python train.py --n_kv_head=10 --vocab_size=24986 --rope_base=1020.0 --attn_scale=0.193 --tie_embeddings=false --parallel_block=false --extras=["local attention windows", "gated attention", "exclusive self-attention", "normalized values"] --init_std_o=0.0051 --init_std_up=0.0239 --init_std_down=0.0051 --lr=0.0108 --beta1=0.93 --warmup_steps=0 --doc_mask=true
Each number is 128 + 24 x the weight over its row's rms, rounded and kept within 0 to 255. Layers, rows and columns count from 0. The size above them is the row's rms in percent of the matrix's.

# layer 2 MLP up, 1280x640, rms 0.0795, rows 1217-1231, columns 320-479
size [102  98  96  95  91  93 104 106 100  97  92  94 104 108 103]
[[135 182 144 143 142 149  91 109  92 162  92 106 104 155 140 130 181 136  99 114 120 144 181 166  94  84 126 131 138 100 130  92 107 153 157 113 114 136 111 124  99 136 116 163 153 106 125 131 139 156  89 126 115 131 135 171 110 132  97 144 137 117 141 100 129 107 133 128 152 133 142 160 149 116 123 136 151 144 117 158  94 140 105 102 133 126 138 140  89 110 162 126  77 130 166  90 124 119 110 106 120 105  84 150 131 141 139 135 176 121 139 174 117 137 144 128 149  95 162 150 113 114 173 148 170 123 120 145 129 133 188 159 110 101 144 145  84  98  52  97 139 126 115 114  87  93 108 118 121 128  90 107 151 109 164 144 128 138 117 141]
 [136  95 112 148 147 112 111 147 101 105 114 116 131  71 114 111 113  75 110 104 124 116 113 109 158 142 114 166 140 123 157 152 140 136 109 105 130 146 127 115  68 114 121 125 138 119 127 119 111  84 121 132  71 142 116  99 142 131 140 121  97 160 144 185 135 204 144 138 118 140 136 133 141 149 138 149  92  99 114 136 182 144 114 183 118  90  81 110 109 151 117 103 163 113 149 115 149 123 131 124 133 137 120 142 166 119 150 122 135 110 119 110 145 112 102 140  63 128 109 103 115  99 151  96 114 154 154 110  97 137 114 123 137 113 111 139 120 134 146 106 133 112 109 163 120 175 195  72 133 141 127  90 136 171 110 147 147 159 104 128]
 [157 117 151  87 105 157  70  92 120 118 111 126 128 118 121 124 120 134 191  93 117 168 123 148 135  90 121 165 156 119 119  89 139 114 151 147 140 123 151  76 117 138 137 139 130 121 128 116 116 116 132 119 111  89 139 140 133 134 127  83 143  73 119 133 160 181 149 168 183 116 106 154 130 139 138 107 143 118 136 159 108 123 133 120 113 178 155 112 140 159 108 130 168 140 144 125 159 134 118 108 128 145 119 140 152 118  97 132 105 158 145 126 102 125 114 169  81 110 112 109 196 117 152 133 133 108 114 109 135 109 126 164 113 152 121 120 158 148  92 131 135 139 133 179 127 128 156 133 113 125 152 148 157  99 138 145 137 115 143 149]
 [123 118 172 130 103 194 128 137  89 154 123 116 149  86 171 114 126 149  96 127  92 114 122 115  93 141 154 132 126 166 162 148 163 115 110 121 148 107 136 121 132 175 101 135  74 130 145 135 134 110 150 116  83 184 115 137 164 133 139 109 126  94 156 146 118 171 142 180 117 158 122 121 127 129 120 164 146 110 153 139 162 138 117 201 117 133 160 112  92 118 114 135 118 174 113 121 123 116 131 116 156 113  96 106 143 121  81 124 147 167 147 147 130  94 144 157 111 117 166  96 127 137 162 125 166  91 104 120 129 102  97 130 153  92 120 117 129 126 125  90 126 140 126 154 113 146 113 131 136 126 127 125 151 192 136 117 123 133 140 115]
 [108 144 105 148 117 109 121 166 101 138 136 100 116 121 140 106  88 102 105 102  99 123 184 137 141 135 126 143 134 143 113 137 110 123 120 124 158 135 137 148 114  77 144 118 122 137  96 113 142 124 154 120 127 109 108 157 142  94 143 136 141 174 141 123  98 142 164 110 198  97  97 164 122 120 154 147 110 137 139 144 147 157  69 152 136  92 112 121 145 159 114  94 119 117 115 151 156 160  76 134  96 114 136 115 125 131 108 114 117 126 130 119 141 130 126 152 137 131  74 132 145 122 125 129 143 126 142 152 132 133  88 129 132 112 107 150 137  99 154  98 133 104 170 122 137 140 150 145  96 178 108 111 113 131 111 120 173 124  77 172]
 [112 127  92 145 105 119 126 118 104 119 132 131 164  98 135 110  95  98 101  76  95 171 108 122 124 121 114 165 143 162 134 141 146 119  89 157 139 118 126 135 100 146 125 182 114 125 142 118 164 161 109 124 123 122 110 132 147 138 102 132 129 122 117 111 131  70  92 123  92 133 119 130 105 125 101 117 178  98  92  91  84 158  61 152 159 204 115 154 134 166 142 162 175 116 141  96 125 132 163 112 124  92 147 146  86 139 111 181  97 141  95 144 125 157  99 135 180 114 113 145 133 130 133 138 125 160 132  95 167  92  92 119 146 102 111 158 143 138 130 109 114 117 131 141 133 114 157 138 159 142 193 150 120 147  99 124 112 150 130 151]
 [138 127 133 150 150 125 109 148 164 138 133 137 138 136 155 117 130 112 104  99 155 103 133 126 120 112 153 154 161 166 157 111 136 139 167 122  99 126  98 149 122  96 132 125  69 136 133 138  98 113 134 130 116 103 155 107 138 116 166 150 115  96 134 111  86 133 146 115 161 144 157 110 116 124 133 101 105 158 141 151 125 153 129 133 129  91  93  56 133 149 121 118 142 180 126 114 162 168 139 162 110 147 134 135 143 178  69 121  86 180 165 126 151 107 140 164 129 103 125 132 119 147 118 137 160 120 147 110 133 141 117  60 128  96 122 190 140 170 153  75 166 124 140 124 126  91 161 149 147 111 148 125 133  93 112 115 169 134 109 131]
 [124  96 112 149 156 113 149 154 114 131 133 105 117 131 113 101 127 107 144 126 143 131 174 115  95  89 115 136 136 107 156 154 126 112 142 130 156 113 102 115 111 147 131 107  89  95 156 114 184  92 135  98 133 136  99  84 120 145 113 129 146  97 167 143 137 104  99 125  97 126 102 115 120 117 123 110 119 150 138 123 156 122 129 104 125 118 153 136 131 114 157 145  76 108 120 148 157 132 123  92  81 108 139 164 147 133 171 119 149 127 132 135 144 175 113  97 114 132 145 142 114 142 133 111 144 157 132 123 142  73 116 129 131 108 131 145 144 108 161 168  99 132 147 148 128 130 148 150 120 110  80 136 108 119  83 107 150 163  49 141]
 [162 157 153 115 134  99 132 108 132 146 108 170 157 113 139 153 124 147 144 141 162  85 148 139  84 179 125 116 153 100 115  87 142 101 133 155 139 125 142 157 119 140 132 103 123  91 123 146 169 136 120 143 142  95 166 158 132 117 148 132 108 132 146 134 132 108 157 127 170 129 142 140 124 102 134 134 121 174 107 122 145 159 108 137  91 134 111 105 127 141 133 118 139 130 107 172 116 136 160 117 130 107 150 135 127 181 108 152 121 164 133 123 109  96 124 154 131 135 102 111 151 133 133 136 107 144 107 112 121 143 133 141 151 165 138  94  83 169  88 142 141 147 180 145 129 157  96 111 150 140 160 114 124  98  97 119 114 129 167 119]
 [ 96  95  98 124 143  67 163  77 158 179  97 116 151 129 117 129 148 131 114 179 140 106 130 103 137 148 159 140 124 148 124 206 107 153 140 112 119 107 129 179 115 121 152 134 147 105 102 118 109 139 131 109 161 143 161  74 104 122 121 135 107  97  62 133 178 173 170 170 145 109 131 133 163 154 133 142 145 141 149 108 104 138 136 139 158 192  92 167 144 130 139 127 165 127 152  92 107 132 133  87 130 146 183 135 118 153 141 153  94 134 125 159 170 144 109  67  98 157 149 131  94 137 127 140 137 102 149 103 133 141  54 171 156 158 153 150 132 133 134 146 134 121 139 124 123  80 139 163 118 129 123 135  97 146 130 140  78 127 105 129]
 [122 114 101 139 100 131 115 108 114 102 168 147  72 146 134  93  88 138 162 138 136 126 112 113 116 154  96 104 133 135 132 126 121 118  87 135 153 161 122 110 134 125 133 172 131 152 166 137 152 153 117 162 161 114 159 116 170 143  91 160 128 136 134 147 172  93 147 152  74 107 105  95 132 134 105 163 127 124 119 103 126 143 117 100  83  66 152 124 132 124 131 129 139 153 128  91 112 133 127 142 123 120 157 109 174  85 148 169 105 142 128 142 120 163 138 165 126 178  92 128 106 140 101 102 121 129 115 115 113 122 102 134 114 117 102 112 150 119 144 135 117  94 123 162 132 129 131 194 169  89 132 148 135 167  94  71 159 133 112 152]
 [177 147 132 135 132 144 134 135 129 158 146 104 130 108 122 151 156  94 184 149 128 123 124 130 145  91 120 152  73 131 133 151 162 146 129 143 110 153 145 132 136 172 129 102 186 131 100 142 130 134 121 124 108 148 120  87 176  99  97 131 121 118 169 139 146 163 111 133 106 114 141 179 146 167 128 160  85 118 148 125 142 122 120 161 123 106 102 159 185 136 130 154 131 117 157 121 142 159 140 116 120 126 116 148 124 115 161 127 122 104 151 104 166 158 155  73 120 173 181  99 100 166 116 176 105 109 146 146  96 113 151  91 133  94 131 182 127 126 166 108 141 166 138  93 122 123 117 131  84 100 147 118 134 124 137 130 119 111 112 102]
 [153 105 110 145 102 121 143  72 168 169  83 146 165 141 112 147 144 173 130 141 117 151  83 170  97 152 117 117 112 106 119  99 126 142 109 105 132  89 124 143  71  81 131 175 146 135 136 104 150 135 153 158 140 157 105 103  58  88 155 104 135 114 143 117 126 132 151  91 167 101  91  86 117 153 120 180 116 155 151 136 152 182 128 164  80 109 138 137 113 151 155 137  94  83 132 101  91 124 136 150 101 113 116 175 132 133 156 138 131 124 153  89 127 120 149  86 118 150 150 150 133 116 145 129 145 115 143 149 144 173 179 104  99 126 124 148 186 132 134 163 138 139 121 155  94 169 137 137 138 120 154 132 126 112 146 167 108 132 110 110]
 [122  98 126 130 134 140 113 135 121 112 147 125 119 124 142 152 126 164 104 157 121 152 153 156  96 121 116 111 138 120 104 119 125 138 127 125 119 106 104 138 131 162 102 127 123 148 153 116 137 135  63 150  92 137 135 107 166 157 146 108 149  96 132 148 155 125 165 133  83 117 145 122  98 129 148  88 113 141 115 179 143 135 160 156 156  99 122 152 151 104 140 138 167 129 184 130 118 149 120 179 132 132  71 140 176 128 103 127 138 146 121 147 179 115 100 152  82 146  97 135 137  91 156 157 138 172 172 154 156 121 145 132  82 137 134 148 135  95 126 126  97 121 136 133 178 149 136 109 142 167 177 144 119  91 122 147 131 164 166 129]
 [128 115 149 124 110 167 131 162 126 132  59 109 147 107 194 150  80  93 146 113 164 128 129 139 142 152 150 136 141  95 140 135  75 173  80 158 111 129 140 135 156 138 126 108 148 165 110 119 151 122 164 127 134 123 126 139 112  89 125 187 122 107 144 155 138  94 160 176 164 156  95 166 147 142 127  93 107 134 108 131 141 148 152 146  91 117 150 105 111  96 194 140 116 116 156 162 114 130 145 116 120 105 114 136 123  93 160 112 122 124  90 121 127 170 105 121 155 167 150 130  78 124 155 124 119 105 109 134 101 127 142 121 141 138 136  90 147 168 130 158 133 121 125 134 111 153  99 139 169 126 132 177 112  97 140 150 108  91 127 128]]
# layer 2 MLP down (transposed), 1280x640, rms 0.0509, rows 1217-1230, columns 320-479
size [100 101  96  99  96 101  98 103  95  96 108  95 106 102]
[[137 125 115 163  97 117 148 152 102 113  93 117 152 105 123 133 104 143  83 142 139 112 116 104 154 113 130 165 124 110  88 104 121 122 117 128 140 128 122 122 149  95 149 131 148 142 144 126 148 147 114 138 126 126 125 147 137 152 155  99 101  76 130 128 149 124 142 136 136 154 144 156 135 134 124 100 111  79 149 139 141 119  79  79 132 103 140 175 135  99 130 147 102 123 127 146 139 158 105 117 140 133 105 135 127 116  87 128 100 115  86 126 117 111 123 125 134 165 136 122 105 156 116 170 162 103 114 142 142  97 151 141 111 153 178 102 165 150 113 113 163 135 122  89  89 127 108 152  94 143 143 135 111  99 138 151 129 156 140 134]
 [108 113 102 135 134 137 136 162  95 131 117 147 100 124 138 178 153 109 131  44  84 157 158 123 109 113 138 130 127  93 145 142 130 156 120 128 154 142 103  89 144 126  97 147  90 172 106 130  94 131 117 100 152 136 134 138 110 138 133 140 133 148  76 131  93 152 108 141 123 106 162 152 151 101 141 144 124 111 127 147 135 135 127 183 143 107 131  75 117 108 144  96 166 143 133 123 115 159  99 121  74 104 144 140 127 109 162 129 117 131 132 136 157  85 129 151 116 150 132 126  92 124 115 122 143 158 118 112 175 121 111  90 114  92 124 136 117 139 147 115  93 144 117 115 146 160 168 151 118 135 109 138 155 147 108 112 123 156  87 140]
 [116 111 164 129 157 117 156 155 139 125 129 123 126 157 116 133 170 151  78 164 152 121  98  85 147  88 146 107 151 125 140 149 122 146 128 132  89 145 131 120 167 143 131 129 117 130 116 165 115 102 145 102 158 123 111 131 180 134 169 157 129 152  92 148 136  87 115 137  96 133 161 119 122 115  99 148 116 159  79 110 170 122 101 103 130 144 122 115 139  95 107 158 116  90 126 111 105 127 125 140 106 113  97 121  83 168 110 142 139 116 141 134 116 102  98 122 142 163 120  98 142 128 102 149  93 107 154 145 100 136 150 123 145 120 138 134 110 113 153 116 113  90 158  56 126 161 124  96 158 111 127 119 104  99 165 119 119 131 119 126]
 [132 135 119 163 126  98 135  70 118 114 140 107 120 149 119 117 144 145 129 118 119 139 106 127 110 186 125 118 122 101 119  83 155 147 107 137  89 102 132 143 129  85 134 145 138 123 139 155 152 115 134 113  84 114 130  99 151 139 128 174 137  65 170 105 128 114 170  50 144 133 108 145 108 138  84 115  82 128 128 186  94 118 160 132 135 122 124 108 134  82 136 106 159 125 162 117 141 142 128 129 114 115 120 139 122 122 107 110  70 151  77  93 106  98 117 109 110  86 123 124 105 126 133 162 135 148 142 160 137 104 148 116 129 130  81  91 102 141 158 168 129 147 160 130 175 121  97 140 125 174 138 115 135 129 111 163 166 104 100  86]
 [113 112 150 125 144 127 143 113  85 118 146 162 173 134 132 120 101 140  71 187 131 141 108 146  97 144 141 149 166 106 133 165 180  89 128 122 160 100 102 161 151 133 122  92 125 158 155 170 108 139 104 109 119 138 127 157 160  93 144 130 132 132 134 177 119 140 114  69 116 135 101 101 147 134 145 107 162 106 106  97 157 171  60 161 139 142 115 126 158 124 168 120 162 132 157 158 145 176 129 142 130 114 135  95 107 140 145  90  88 139 102 163 126 113 100 160 137  97 125 114 136 137  99 164 171  83 171 136 120 115 155  80  60 139 119 120 133 108 123 154 122 122 149 119 112 150 131  95 126 141 151 123 138  99 131 102 119 129 130 136]
 [131 105 142 136 154 185 135  98 145 147 114  97 144 164 117 169 152 153 121  91  71 113 130 155 128 120  99 127 101 129 169 126 128 134 147 130 115  69 125  81 177  55 123 146 133 119 135 145 149 168 128 107 119 129 146 138 125  99 139 148 166 137 190 114 121  94 150 179 150 164  83 109 163 140 117 141 123 124 158 123 126 156 125 117 135 129 121 142 124 131 118 137 145 112 103 163 181 154 114 127 116 103 138 149 135 108 132 164 160 146 110 115 140 111  94  78 120 125 124 137 126 118 121 120  92 172 145 130 147 162 129 121 126 149 177 127 119 103 167 159 136 149 112 162 135 132 118  97 118 129 112 146 166 128 142 138 144 138 164 127]
 [127 126 171 174 139 135 180 158 152 133 175 122 129 122 131 150 110 106 140 131 116 134 122 191 153 158  64 127 151  93 134 101 121 121  76 138 118 123 137 109 129 183 123 159 147 125 132 160 114 139 137 142 134  97 148 166 117 127 150 114 130 122 155 149 129 160 136 121 116 104 168 108 133 146  97 138 159  65 147 155 153  95 121 106 120 144 153 119 148 115  68 139 134 106 129 178 122  82 165 113 150 173 173 123 157 147 153 112 134 119 136 155  90 114 128  93 121 129 162  91 122 139 137 146 123 118 191 122 161 120 154 106 170 146 153 135 136 135  90 155 117 141 123 121 128 132 116 103  91 150 138  92 122 136 143 101 108 118  95 163]
 [123 166  97 163  85 115 119  96 138 119 140 138 138 109 105 172 141 120 150 155 147 105 107 122 172 156 161 163 131 128 135 118 161 155  97 125 119 129 158 107 143 115 118 139 147 129 122 141  96 143 152 123 153 107 122 131  97 146  96 160 165 148 118 121 113 138 136 138 127  43 157 166 148 146 116 135 106 141 125 125 137 139 129 125 129 122 132  99 123 139 119 133 142 163 175 181 110 130  61 130 156 131 116 107  96 144  90 130 105 113 120 108 157 146 142 177 175 117  81 115 122  87  96 145 115 143 144 142 154 102 115 141 167 108 133 108 114 110  96 119 136  95 143 101 127 154 134 114 151 134 120 116 133 149 122 144  99 119 140 106]
 [110 118 116 162 128  97 129 121 132 157 155 141 168  92 126  95 154 137 165  97 118 102  91 148 114 114  95 135 126 169 171 150 123 169  93 158 119 136 127 156 131 109  91 164  81 123  92 116 135  93 152 107 105 118 126  98 105 131  98 134 150 120 108  84 139 110 176 107 104 138  79 132 125  98 130 132 162 145 146 140 114  67 127 103 145 106 115 145 118 137 154 139 122 121 165 119 125 113  87 167 160 121 128 145 152 111 131 105 115 113 135 113 156 130 120 100 154  89 139 132 127 105 132 100  94 135 143 166 105 170 126 142 140 130 139 101  94 103 101 119  98 113 113 166 124 120 142 138 122 103 173 119  91 123 105 144  88 137 112 126]
 [136 130  99 140 108 116 129 121 125 139  96 115  89  79 141 154 154 119 142  96 155  91 162 134 119  91 104 189 171  56 101 132 140 132 146 151 132 146 125  79 150 136 125 132 136 164 178 102 123 147  92 102 190 161 132 109 159 131 132 123 133 130 107 137 139 100 113 101 105 182  99 132 157 179 168 155 129 135 123 132 147 120 116 135 114 110 145 154 155 122  94 123 129 134 158 135  99 132 147 150 146 129 106 104 122 120 133  99 144 131 141 137 118 104 138 156 112 120  97 177 126 143  80 106 140 131 133 168 137 156 120 106 112 163 145 126 159 182 163 149 114 133 147 167 139 130 128 124 165 164 119  93 145 100  94 112 116 117 134 102]
 [134 129 132 139  60 137  57 152  98 176 171 161 148 120 158 151 153 114 131 165 112 137 162  85 141 105 117 132 140 166 129  95 101 140 112 135 105 149 138 125  98 139 118  71 139 117  97 139 121 143 103 147 130 116 176 131 142  99 137 150  96 114 123 174 133  92 125 124 108  80  97 145 132 109 161 117 128 166 127 111  97 154 172  98  88 138 117  91 143 167 173 121 161 162 151 125 111 126 136  94 109 146  90 119 131 160 130  92 159 114 132 148 108 129 154 139 113 134 147 153 156 113 114 167  92 130 155 180 128 140 124 101 113  79  99  89 121 182 133 161 161  86 148 150 128 129 125 144 158 126  63  75 137 116 137 144 148 130 112 135]
 [136 132 138 153 111 148 156 155 119 117  83 113 150 102 133 132 146 128 102 134 125 146 106 148 132 128 169 145 152 123 161 162 120 122 131 124 120 123 157 103 131 154 134  99 148 149 136 138  97 168 137 135 135 117 147 115 105 116 155 198 155 149 108  90 132 118 124 108 136 110 121 150 104 145 115 117 123 146 112 142 106 164 115 104 138  77 174 116 113 142  87 141 132  93 117  81 128 119 165 104  68 142 108 153 119 172 116 165 124 111 144 109 141 129 132 127 107 148 112 121 139 101 101 110 105 102 113 112 153 141 109 104  87 117  84 144 112 178 152 192 111 125 128  91 136 148 124 136 111 121 142  93 143 172 121 135 119 133 144 130]
 [121 125 143  94 124 127 123 114  92 113 121 129 160 137 125 140 129 129 117 111 118 144 183 124 139 179 162 100 119 139  97 116 145 133 146 145 138 146 129 111 131  85 100 109 136 141 121 104 147 119 117  83  90  56 146 121 118 115  96 128 120 124 148 122 144 126 112  99 125 135 132 120 124 139 160 108 108 134 106 128 162 150 137 101 139 109 115 146 117 109  70 117 143 133 100 137 137 119 102 124 139 124 113 154  90  93 161  72  87 110 147 126 101 110 139 110  62 146 104 127 101 142 166 123 160 104 146 128 103  99 109 148 171  92 140 161 130 131 137 116 113 109 108 155 122  99 111 158 117 110 134 171 134 113 111  81 141 150  99 135]
 [107 138 136 119 145  80 100 129 130  92 109 117 120 136 115 102 113 101 151 141 102 136 185 155 128 141  89 155 106 149 132  82  85  78 138 134 103 121 137 136 160 154 172 102 120 146 147 108 115 149 126 142 170 151 100  92 126 111 109 108 155 155 115 115 137 143 105 133 130 102 105 129  89 106 130 129 110 114 152 163 183 122  90 125 107 157  89 212 105  62 126 144 118  79 139 140 120 124 107 116 108 126 107 136  98 124 125  82 146 137 133  88 129 148 177 129 134 146 165 103 154 127 155 101 149  97 141 133 154 136  91 141 135 112 109 155 134 129 124 172 130 119 103 152  91 163 103 144 166 118 132 166 143 142 177  92 127 124 144 143]]
# layer 2 MLP gate, 1280x640, rms 0.0831, rows 1218-1231, columns 320-479
size [ 95  96  97  95 106 101 108  97 101  88  99 111 106 106]
[[ 96 120 161 152 106 160 126  99 111 111 136  92  93  90 136 120 143 106 116  91 131 138 131 107 146 124 157 158 161 142 145 163 114 160 152  65 163 126 128 133 123 104 174 112  98 163 109 146  84 116 110 117 137 114 115 136 110 147 115 127 140 168 103  94 157 183 157 148 116 128 156  84 114 114 147 132  87 141 110 123 154 170 136 156 107 140 109  94 106 105 140 129 133 121 151 112 150 137 104 104 153 109 150 118 168 175 151 168  81  97 138 123 131 137 105 117 139 133 115 128 138 122 128 126 129 152 138 109 118 113 137 105 174  93 139 146 117 150 134  97 157 134 140 144 116 159 109 162 101 144 117 122 121 104 108 127 131 144 155 107]
 [117 104 114 152 128 149  86 126 123 155 142 156  71 117 114 152  89  93 116 143 169 107 151 154 166 135 152 140 155 119 138 127 138  87 143 135 123 142 157 150  99 134 123 133 109 154 128 129 103  97 130 106  58 122 166 142  89 110 126 143  89  96 154 116 110 148  90 107 158 146 139 104 124 117 125 110 123  82 145 102 127 122 117 128 144 186 120 110 145 141 147 125 137 114 104 115 131  66 125  63 141 130 128 143 150 157 115 127 116 151 173 148 128 136 160 155 162  80 116 128 144 127 146 168 111 148  90 130  88 118 131 120 116 141 115 129 141 172 136 170 145  93 118 135 115 120  80 153 108  74 118 128 168 111 111 115 148  87 112 153]
 [105 120 121 121 135 126 138 117 144 143 126 159 107  73 114 101 164 135 131  96 123 141 114 149 106 106 105 116 152 144  98 126 115 166  94 127 181 140 134 113 118 107 124 111 174  77 119 143 137 172 139 122 115 157 132  96 170 124 118 111 138 118 120 149 128 130 131 154 104 122 131 137 134 125 145  99  74  93 132 113 114 113 109 161 152 135  81 156 129 109 104 143  93 107 157 143 123 116 169 149 150 117  89 105 138  93 152 123 130 160 145 126 163 140 126 133 155 138 106 106  89 100 133 103 120 134 105 108 139 125  70 110 165  78 186 160 136 167 101 132 141 131 103 130 135  89 120 146 148 114 153  75 134 105 139  97 136 133 128  76]
 [ 97 103 119 117 154 122 129 101 143 158 173 144 147  76 157 133 101  99 152 115  95 137 155 159 107 110  78 117 105 128 154 119 134 127 108 115 129 138 132 115 166 133  92 103 124 125 131 164 169 131 132 166  95 144 116 120 171 126 115 104 106 115 126 127 159 132 169 142 118 131 128 111 129 163 113 126  78 114 123 120 111 102 132 142 114 138 177 114 168 124 150 106  96 144 120 150 168 142 101 122 128 101  89 142  78 159 120 124 175 139 104 189 117 108 149 161 156  98 170  69 147 147 111 172 101 100 154 168 136 122 167  94  93 109 122 105 124 177 148 117 162 163 138 130 137 138 183 120 101 146 149 146 112 133 159 117 114 114 198 114]
 [ 97 140 143 175 128 198 185 117 164  99 153 103  96 164  79 150 144 147 134 134 139 113 128 130 111 128  99 140 105 140 137 112 100  89 134  94 121 139 110 113 172 130 103  94  99  83 113 145 121  85 136 164 129 120 129 177 134 113 149  91 126 192 125 154  97 172 119 119 113 103 128 123 121 157 107 168 129 120 123 108 144 132 137 121 102 145 141  97 105 168 130  58 169 122 132 153 145 107 118 146  99 117  93 118 131 105 117 110 134 136 125  96 138 138 127 132 138 134 100 150 140 136  61 129 134 128  75 143 119 178 130 146 127  98 159 126 127 130 120 146 125 129 188 128 144 118 114 136 149 129 102 156 138 157 145 126  96 141 106 147]
 [106 171  83 109 148 155 139  99  97 159 116 124 137 116 137 133 107 134  99 109 157  92 117  83 105 133 147 139 126 136 120 114 182 135 148 167 129 135 146  90 142 126 120  84 105 160 103 123  90 147  83 155 133 136 159 159 141 186 166 105 107 139 141 116 139 121  78  86 128 154 114 151 107 125 127 148 159 137 161 140 117 109 100  81 149 111 101  75 125 116 140 121  93 127 117 175 124 169 119 140  72 161 129 146 144  89 119 157 162  88 132 113 104 100 113 124  92 131 105  96 121 103 127 119 153 122 121 110 117 148 134 160 114 105 123 132 161 113 138 136 125 140 131 149 127 104 143 118 128 124 155 155 163 158 131 151 191 151 147 122]
 [144 152 171 135  87  98 150  72 131 174 105 140 104 177 100 144 108 139  93 136 170 142 120 107 134 136 129 154 131  80 132 195 182 116 160  82 149 163 105 128 103 155 137 133 142  90 117 152 157 132 137 108 146 135 123 139 139 112 129 137 186 155 104 107 118 131 136 124 145 104 104 129 113 111 143 101  91 139 111 132 109  98 138 118 140 115 144 136 134 128 160 120 121 136 111 164 122 139  95  94 128 118 105 135 148 118 144 108 104 140 174 132 145 154 112 153 154 119 101 116 133  93 100  75 124 121 156 133 172 136 118 170 138 106 104 130 135 111 156  92 170 102 144 111  98 136 140 132 147  82  84 140 145 140  89 123 158 136 148 119]
 [151 115 118 122 121  63 148  82 172 146 140 134 128 129 132 102 117 123 128 113 113 147 122 158 120 136  92 144 135 165 141  60 141 168 119  75 157 107 100 132 109 133 165 156 145 121 154 123 114 112 129 123 115 136 114 143 134  77 132 127 164 106 115 113 142 132  90 104 132 120 153 168 129 102 146 167 135 153 155 102 137 157 125 155 124 141 156 148 106  80 167 127 111 134 147 143  85 104 125 140 182 125 116 123 132 100 145 109 120 113 147  86 104 150 135 163 155 126 129 138 126 161 102 137 123  92 108 152 111 156 131 137  81 170 136 156 152 118 134 151 140 114 121 147 103 157 123 126 125 141 127 127 153 113  98 161 111 116 176 121]
 [169 140  94 112 118 108 144  94  92 104 141 136 128 170 108 123 126 117 138 121 126 161 116 167 171 169 128 149 117 154 123 134 135 118 114 110 114 139 157 132 113 103 159 108 124 119 144 130 121 122 101  94 130 128 123 177 112 168  94 121  94 119 207 107 138 150 108 139 182  83 139 114 142 113 128 153 137 105 147 162 108  95 113 135 158 140 111 105 139 139 123 107 108 112 121 107 129 159 129 130 162 101 150 155 122 102 139  70 105 140 161 187 143 169  94 111 127 111  86 152 140 135 173 158 125 109 163 158  98 106 128 184 157 141 115 155 142 140  91 170 113 177 157 101  97 148 117 171 125 115 102 107 114 171 108 118 108 141 133 150]
 [119 109 153 134  61 127  98 142 137 110 170 146 157 141 148 121 109 118  99  99 124 137 153 145 118  92  84 116 106 139 159 123 142 100 125 105 146 172 122 143  96 133  84 104 140 128 122 135 100 137 182 108 120  67 155 147 141 134 100 138 125 109 120 114 151 139 139 137 133  86  71  98 125 136 112 117 131 137 133 111  93 152 112 104 103 130 163 121 105 166 198 169 150 149 126 147 104 119 132 125 132 122 124 127 160 146  96 122 130 111 150 172 146 122 133 167 137 165 148 110 171 133 130 135  59 159 118 107 159 125 115 107 109 128  72  96 159 158 150 117 124 102 133  99 146 122 131 140 128 128 122 128 145 154 150 124 171 109 107 142]
 [132 123 116 136 124 101 136 131 119 105 175 137 129  98 115 150  96 133 136 109 134 138 128 104  91 169  98 115 131 119  73 132  80 153 171 165 170 141 108 105 161 117 120 128  66 140 121 140 142  95 132 129  94  93  88 122 143 157 175 120 119 136 153 121 111 115 104 143 104 157 152 130  96 127  86 110  88 146 111 111 139 112 130 127 108 105 128 143 118 117 167 115 104 126 137 139 202 109 120 140 125 149 107 142 127 124 105 106 108 147 133 137 145 136 114 106 147 133 159 125 120 147 141 119 128 130 113  80 134 134 129 177  90 137 161 115 150 129 130  89 123 175 126 118 152 115 144  74 126 153  95 157 124 116 122  99 137 121  94 112]
 [122 147 127  84 101  89 135 119 117 119 117 123 116 150 139 144 134 153 119 125 109 144 107 100 136 151 131 111 151 138 178 162  98 139 133 151 133 131 161 102 106 155 105  86 114 116 168  98 105 129 168 115 142 107 141 140 140 155 123 107  84  95 120 133 107 100 104 158 116 125 135 148 155  91 119  90 142 126 128 124 163 136 164 121 140 128 124 160 128  86 147 128 139 142 107 158 124 141 191 120 113 122 129 142 144 132 149 135 164 106 133 110 128 140 131 103 168 103 113 173 152 137 178 101  92 141 142 116 147 131 136 116  92 157 139 178 124 102 169 117 106 165 187  97 126 117 134 163 117 116 140 124 117 153  68  96 103 121 141 139]
 [ 84 116 124 126 115 148  99 138 156  84  98 135 145 163 132  64 111 151  97 156 112 157 140  72 137 151 116 141 122 101 158 132 159 151 153 111 142 150  95 111 137  98 111 148 135 135 117  80 115 160 102 150 110 120 161 171 110 129 133 109 170 121 114 100  99 123 112 169 139 149  99 162  89 128 133  93 116 117 126 135  85  88 126 122 116 123 110 129 130 141  74 114 107  87  90 150 111 146 138 144  95 152 116 124 162 133 119  91 118 136 120 141 132  81 118  88 159 106 115 113 131 156 138 138 150 139 116 145 102 139 109 120 140  90 138 161 129  89 100 136 148 100 113 138 127 140 114 145 142 134 126 114 124 116 109 151 119 101 164 104]
 [107 130  90  82 154 106 142 117 107 159 119 140  75 120 104 143 165 135  53 177  73  96 119 116 175 116 123 134 129 163 144 139  90 166 125 146 112 119 125 119 104 151 140 160 129 153  77 118 142 115 104 120 125  87 139 143  87 133 117 135  92 152 132 150 148 144 135 170 170 144 170 140 129 173 171 148 144 160 135 133 104 158 155 122 110 119 128 145 101 123 101 147 168 128 116 148 151 120 106 122 117 176 109 135 128 156 101 165  86 127 153  98 144 113 123 126 160 135 123 150 155 141 142 107 147 102 111 148 138 122  88 157 171 125  84 100 122 123 135 101  71 105 131 129 136  90 151  73 110 119 121 144 116 122 165 109 133  96 133 133]]